Weights of a small GPT-style language model, trained from scratch on English Wikipedia.
Training: a variant of Muon for these matrices, 155M tokens, 9485 steps.
Each number is 500 + 50 x the weight over its row's rms, rounded and kept within 0 to 999. Layers, rows and columns count from 0. Numbers have three digits each. The size before them is the row's rms in percent of the matrix's.

# layer 4 MLP down (transposed), 576x160, rms 0.0631, rows 399-439, columns 80-159
115:488436447531519447531543445568435404380451596535381627603476471404429436471635594501578376559468502520434565532548428481505465503516512594478406460391513495449499492517508555518511469532550477555442613456499452441533492516512432484470508508
084:498551474449546499569596470548449612533497423565516534487548529444517410528517535488562517455470456493522452534494530518474543522470510532509530468522573473360448500524400522516527442479471545550440478597620527436490490503433558539501502443
093:604604515479477500482512522518492474511550557611421500396586530485420594468527582537475442482500477493433362470515469496503408485484492536526523571489432553484588476467494577621536545439538578542488540459477469489483533459432627546599483412
096:440503451375467480429502570591495504408564545594589458455510505463460561523479500456368568518614527471487536502494406520522537561562506456506418447450530405437463512502400511433579544522497543532492454482470427471432520509511521541513499521
112:488459555552472550545476485490446486546522524426570584556567498450470544535475566535582467439513497575520632523487422430512435535418519594397499522540473547528491510562491514567454601426519503542520517478499581506445446533525396418461558524
098:548486507455461465509413521514505508503544418566486457499419508411528474412469460577466549427444440613502403502483521501531447463526492531541534484490603492504562404471493570518536430500589546574580507539470461541483457474462572434569458463
100:516549476463527471473449496511536474478433527484512407456491531448495536508516579461487438451523480443468474514381500485563515495528462508607502477429466498579515509481605571607474421542442481527513413553510587477538491410565535534464497483
094:515534553479465477523589445401520404481376397539415363492485520500415502484574460501433468424469534408478562508534459526510489457521548560501498590515456522537510481458487517571468534541513559525535472428447467373445534491464539545503500479
094:541376497497516424532459487526511445420542512556486512492465548474414551409489510479472474514500532489393559454446602558488490615590468497539523395521446508518514421483477470557519492487595479447500511491574512559526491430506522615521531461
101:498549556536479469438512504505495580440487541505556567456480481532470556449543509474529534471407441605517494544377578493546475476549496511470377475578464432446577572556410532512513528555586603460507444510523412498516439388474533510566494598
117:579530516530586460439574465504519496503549565618470573534491462481531507488554505505528536498462491487451426507529530439604566487529480538580504422458494458447480573493582519548461576473451514462414456503551430509461468517442544496533497563
093:512485490516457480477447513368466512492516574438536597460456595436465515549538523529542548550503479539557428475451612462656391532520521473564449455551523567501461485488552418555459615525578606569482480454508497456462520540465522496512479487
103:515458457454563580430586551494487395494512518502515492509441496510428440499522447531389517577531511565504454581413556465525448541391442462601524475551571525535481559521588472508571488415556571495453467534536605528499459426508435503483551504
108:515514529528370510500502388480440395472491530542547446500434538478524510497521530575450449529580584481448556484482491501518478480437431407423507509511504532436517500522588462517526543507501523507463525526402414508508487509530543523524502470
097:510473503475490533446538496487533560486422484548431554481525514542470573398554459516492483534452453493487546417494456489448511463514467510476589389606577504487506470434511506441438551553514463486464480678451513527482439601408450516519596517
102:519535498529467505472514461481571502406502515409512557442508509535437391533466522433502505485489654537540482482494595487472532635474590569448516449514443413490513554471516479494428468513433453450494538439559496554439510437518518532506499358
105:439505500549481537571543499421486480502488462450467511511455547419420336540503507493502544485505475460560506491527471597489455420402512483488569476595445469471525529454516630431496497561411491446507572514538511457487508474444504546526560579
098:584495478521453518572476539563501525548435428478529435493512533566563450580398542437460528508441456472501535447466547473560452401489487552456560427505493467598518538395532552508526487469524547553449461424459496462561509553579493538565454494
110:551469516557456522518474480544455433489509476489463505476528524483514502499488392532610506460494546524412505520466469421487577548553519532577511437489478483480450561424366468564452522610447497524547538538461458440491551476468518494517461518
095:516522390430521502581485483495431519529520456492435586501484481593605521485422420486522562519517534485517582439536560438479529544528557466463493474514508384497473528537469458522486473570580471652579529426511454495544481435520414480510553505
089:488413486475496449521502495514548460477515558467507499591520391484559546503442551480392515472521531470472438478525516460545576499375485430521533514430529481484412500570434551491547503451347477523457492518550441499583515447503539491594536545
107:564513552520515519465549540387516461484470370476521468464405504474535541553560534452486563534504570496451518431537501521605449441461461448511519382528593511462492584509520500563554462608452546393534551466493504493562519515472508537551505490
087:493438505462481507515533507531604417548485541503600481524403460494556506473367348546478504530589517560479545442546486493505470559558454519479524554537482561511391443534517548477434540522514500435589590507477463584576525525487406419483526609
098:475520476471528538528393457463565514564546478496466556543474547489469554463470497490468416509482510520567549430506427527544632427409563501442577520448512445488469455484412483597516475457512527538556454428582523506534509572515512419464530468
090:474575509434471487574481526548417522486490498470367444460458488387483484554448483543498523432545456502490503393544592529575518496383501475510509545537562466522454491456480549540554540444395579462566447530481532485503477525549559525461569494
099:472495497513504526460515502457575540379551490562537542552540555435524489481492508567457480411467426495548558516419481459493518482441474542502579436493381579521469584545470513558567438458537445479442480549469520496389550603508457466480420478
101:482466575546524478562536512489566519475426472465524550520574369449481478499447435388483514463482505428516491499557512611417463469473570517450451468430435512548550555499436481575455554566553523413530471448580525558456544538481482463406598534
096:415478506542527592478572558526440431562475599584496558574462521484470375405414564414510512471480483525463539612489500532521427565495475521580490485471521469455545480478477486523448585438485547400438420514534497542478434446447434520592409527
115:490480516523545538516583553557454539539442450399513509486492588462433443497550461436489473534512498578471579582472455514525412471508442572558541572491484538557453510423498456607548618511562509479518378543476529564606469533505429439519424519
093:505548427534573464599485554526510508515488470541511530473481481395423537476499515450553453520448476608440522431383436433404559474515516442535488534549469535545472496510564560454491501587500525475580538550622500492436596414612597483468462524
108:487463553429478616531518504484480482542463477469503492556508474513433437410563432554521505430516572510545472546495476588449520574419610603582501552480545435519547510483477557455419468556395525467456497467558519336549413547385549554488508411
116:433418553528516565506517393453485512608460447483460477495468566465460474513605543521509430428553521537513560515465513600465480474465475531535505418483459596421503490508503473485499471497540473530536524537528443498503516437506549552505548520
088:409533501533506543453621468578553539509549516432592577560557467506526540489529446532545460472424511492456485469434607484489578464433431540435470395552346425467578542513507507412581464494496504496474485467498520527464430480422430465480520450
109:470515543447427486417521481549413554532466543471480495541425443508531505559474500436478548472598569442634423448549444543464558371393536369550510523566492575526492497551518426518462498500439462555485428457523564520459515486474499540500518496
104:543577470541611415486559473460562572506424513540459500616504482541461551508561446448474431502548536517344525551502494468456431588498516430519499499547397494490583508508501430494555414459603457425523498533472553559490464452468358510533411461
112:537497538500575530477586479478460574552560543498545476493462516370503475502476440455615451504526525504452458498516484540542376461507526500475475425437504550509434469536533572458482545533494541429545534415413456529403559513532512376514421601
105:563512456545511529523558639449489354459417560459447419544454504495605493506517477415474480438625533535557430504463503508553508520539570523498529462518432575568609484448486520583538409446524518492492475459482488475447508580511479488520522540
096:477577494502517508498486535484489489547504505583426441459531483477460524516409515510533532391501504496553495627493452544379527470508597543605472494587383461552471507441458509480540533481530428486490549518473499397513478420617481504522495493
088:510445448489429372469432547438485570555442436524504459437410492579492544420546537594425508512483401513516500598578488423473494547435480492480499456465532506498468450583509501531551518516594478539480537491544542443472551503457525486529468463
105:417547499503525495473526519433529504496469573494530424429482499415539533529468528481549506521506608593533436491484446468471513497468481492516484494442616490407510403496616523479556497510506499452555398498437548419532542495596459504561495450
098:468480521547417436453437526505447470509478405576490503471432530507525499539450544498514498506473442537463509431542543514602549443533515526546538533559533466501337464506611522552470575447505491503581493572596502553498555394612564481483592498
# layer 4 MLP up, 576x160, rms 0.0755, rows 400-439, columns 80-159
095:491512474511384569448553595592470419488509402506417409572501473556548489500480472518438525506503458514480490438467523515531586565604508562572472556505505556526537489472566558493463534494485523600586558535456485569476477542441420492454480453
088:439421553487503494500398513536487581455478496537548526577466454547511444533445482535412479428515528521495552463482538473526511467503540416449491481536413427528478572390542525531537433430465442395534418643504496518508409502548511497429530547
098:477491525536587457531425492527508516400564541481575461501520456562491490419517495530489442519539477517460500618495526417471528561524415509425460583538543524583509479441598546485505515460525518518451471518522439492499544507518558504514501483
106:439517514497572526482499471499506333497416512510454449507467492555441540520554549493492485602412430500494452553495578535515502477447512516469486434514535447409473584477573447557480453455570524528554403571503485467450445469567447519559532495
091:525591475514514551534492478447499486594513467637478434578456434527466608570465500526546486405452499560487432484445522505485602524525534508470527437477521543487520545408513540572481501597505582508448504526525469570500488526477438444580614569
099:554447451481492555502452539482372538470488487516557381592450443527502567476462467519486460542465471533440482426483552491490569477498584491470504572554497526449595570512445518499534524499525552566467522437529438595497519441473498432501459507
094:507464545454479483486521489538517487467476427502500481478510532534496526607497512482406502452448483571420460538509489476551514478523472437485532509433534459587549425435616501459551500544499466486616460520556457558609532627535452464461392573
105:537475390455464434455469419578578496494540534497529518600528424586548491479493504599520417476496511434500505487489498437471518538578469495440502522525440491402479475548534561511527523522556609446479389532429520531478476528468490448470540473
114:431497491473518509449466463551476566484423452463538461449550532507518445399466547498473509431553494543492617525425495549503479580534553410414429505413579439487476529536546558443523468418528530530605477558510448449502493353543554461525464549
110:479486524466543467530428446493513432473442550460564448435517544551487454484504545518422469519431569484535430522456476467586527526540461509497529588553578478427487531547456463527546473458575465544522530388583458459512565514465579468445480457
096:464522592419489561549503514515515521487515493450395443567470583471502455522481502580524522489474529484480437521513567521636532471396573587518543457458425498523503583458518473527601506578471451560491503490424462505516588492453470514512484462
108:479524467492468548544571537474539543484581470444450536549545504507520547551535439499494423417458510600453483468502576581394392549450466479507462460589504505528547481486500487441438496521475458525533484508407419485510511595552562536510510496
098:450512543583481560454495513492527466576487511464531485549470497447456436494481501529379572502504536588524419553471490527450530496451461459505528462571422467536499589474501491490456567475386528523441473476539534536494460596398552418555545498
104:547463565475412546524439454511501594560455525474477448544432420559568509459525522582538497491518510584497553466583449528456461438440542412557495437526518533481459531494501518526481551426557404498498520478483566557464556487437488473524609547
108:467448446488533497541533549488600452565403550500422538482478433576548598528482472446539463409551536533511518587532560508513509532491528531483573550563499494395513587466507461498535622430479609382365590565490479526413574426452449514439525484
117:489515565466550463558503487484487439622495583503436493465392500491588613504473492495508493520519466537500508542503502537462481484397470386554568447488499469517534542457481442440511429515512508511457574524592463533559520436535558562470428488
100:534434444489532516487471524442428532428520502433513520452484424512521548485460501397636499562413446479585440452491507496418473536473531481519593512380508479454437591453548429501555471385471520483548498389533499488497553478502410489471587495
106:480486476476542519454570481552571503612517512474533506592502596572486457460521519436474547473510520519550457486568527548603440453557436453527514488591440549538529554533615573527578473425489479552519489505449404504504527519594532568527534542
103:502566418474465470499485529484470448497514463473529508526519462592519469612471508590506506604447414541342481548475506531482459554438488583503518416488478500450385495509628472590483513431489475399490435503448476529513491452559488513579532456
092:527535528514422550532479485388447471510503444512522507487502502503512523463524529394533360471407475499482500487505577537520401478632510595569510528555483554481522434447505493494474489535563509499554568502410589491490580526534477418467571480
097:550383486526510532420519522509512533514454372448524516552415586572466503439494491395542532525461514535443504529489481564422493509458526381580489558411506493452514500502463548519514445518484578546458520532447490512525530543352593481572567489
087:612528518534565475516466469437526498555473621562502535450557458455473532403490530503549546510566439522403540516500554460548492527496508563456514502547464455457488473478562569547523516442537571560415525507495421457464508566598549556525491454
090:666508483545491542447554474480377458539452567501376448482468451477550486551512430419451539452512526472475356502435485512507496571570547471619502440435509510576519527543569455506555541526516489513589497598499451466490517454479438495521550526
093:410493587527503586404493485427520484491474485543530475517525461488544443441503388442513454555499513478498501544509514390464462494446436544574546404461494459528549580492458438458389489415560456474474537395436532567564511571443430430593456488
095:553461513571442460622527524466462445573490496526607507521509512491440508493433501428450494562463554533438444450473537525453511520510471584388549497445457470490445511461475514555497431436464511502460558566484506495609480514501500544504549504
106:460476551513573428555459656410497494527495454519395422577486545472533508481467419500480527610498464514476548429560489516496460523451512483479573486569488588589399531561577475484517521374520483466557520541443476545612524523531453467422502483
095:486463570526577545430534445431474564488480520550484468450478580564482524601571485451492534475490535477540468581493473425472550526468492472509466550482538477474658514530531521440529581550472485589527556444487547477462588490439521499457458461
112:505471534519505474506476507487371545368461500635496581468446475506503500573483501528478487506475547385452475432487550467478456533566474486512515473535524485465526473495449474595490485478572438491471558492495560406492553507410470439536573450
097:499414535497538495408484483467554470568593479469519493563517429564413487481508449430499474546500595474503556520534522494404530502425513567577551549427493470563538427520504487487461569510499524442560578560478529528466452544479483588492553436
109:520461514502459468453435518486432404531514671492524566482473504546542522509465486433511482497480563492455482613476539581611515450568502490347531432493573506498519470402568527492497564538478507540451521511527534531491547488523468397488452507
110:540480512503510506457495538470437506574532540447550388504528459448580612463519536499413544544477536516548479501392562500484516486529451535534599447527509580475529518484513474466510463522491546445503470474481615514496450338483453570517383496
091:524468493528510589522388471489428445539454512519483485557477468508514481476495440467523495474544510679514498435527550448524438484500489410534483511472506456514529480495524475522474511581460508452531462414469421511502495524579506510454483570
101:498475499520479500546526524505599518486411468534427506524504618514458544453472531573539481464533498596518490486460506495484377556485528490411537545476489418549492488559539612487525516496475542492425484459557522523477490529602486410543586508
093:469472517565533577470485525467482454547610491536480483464484472531405452500445527556571521514535565627557513572510525443541519468514510430413510449439571522494481517561560456439402497573488550555497472577530469445506472461499434521398479512
109:483432548509503488543500517538506486463482507527595495528552455552480485467399502578530537606408446488487596504590517453426511556526494418574524573482516502540616497462567488509528498467420464450491418494473503514538484530527462583535518450
102:468507528448418492529466535406511468386469491531503519487431591485518435442519485572517554545463415580456542491560582464508465463518517391444493451531497488438535512455493544493504482377524409531413489514583555471447542519501499532441586528
101:477527512503475450589461444478563531480515523410490564500349541568571595489554452463526451524511558520521428418529538498523553523490533474516424522426610450430583590485502538534400457513448478515563455469566453490431520541426471517405562539
096:535479503459493519598572507509567541407570421385411527467472542569479452541457426474589504460458497537477536460537506480463467401546566453474500438521411540470535442469465458422419526503523530391488439406500446495473523524473436465427545568
106:566567477422447417467470497441491492443548576453479417561567527445478560482440442437574618497476489483502459522490555451528460501575510480543434481411443574516518501517469536517489575471516476516479567539517543574554563545389490500556474456
097:473508500513495521531442483546491492566592579534470505488491482495374494504426512516562485496593478528572492516553401519435550568514530497510451449395508596617538551553401445589455508499541525451497500408410494512509422463481512418535445538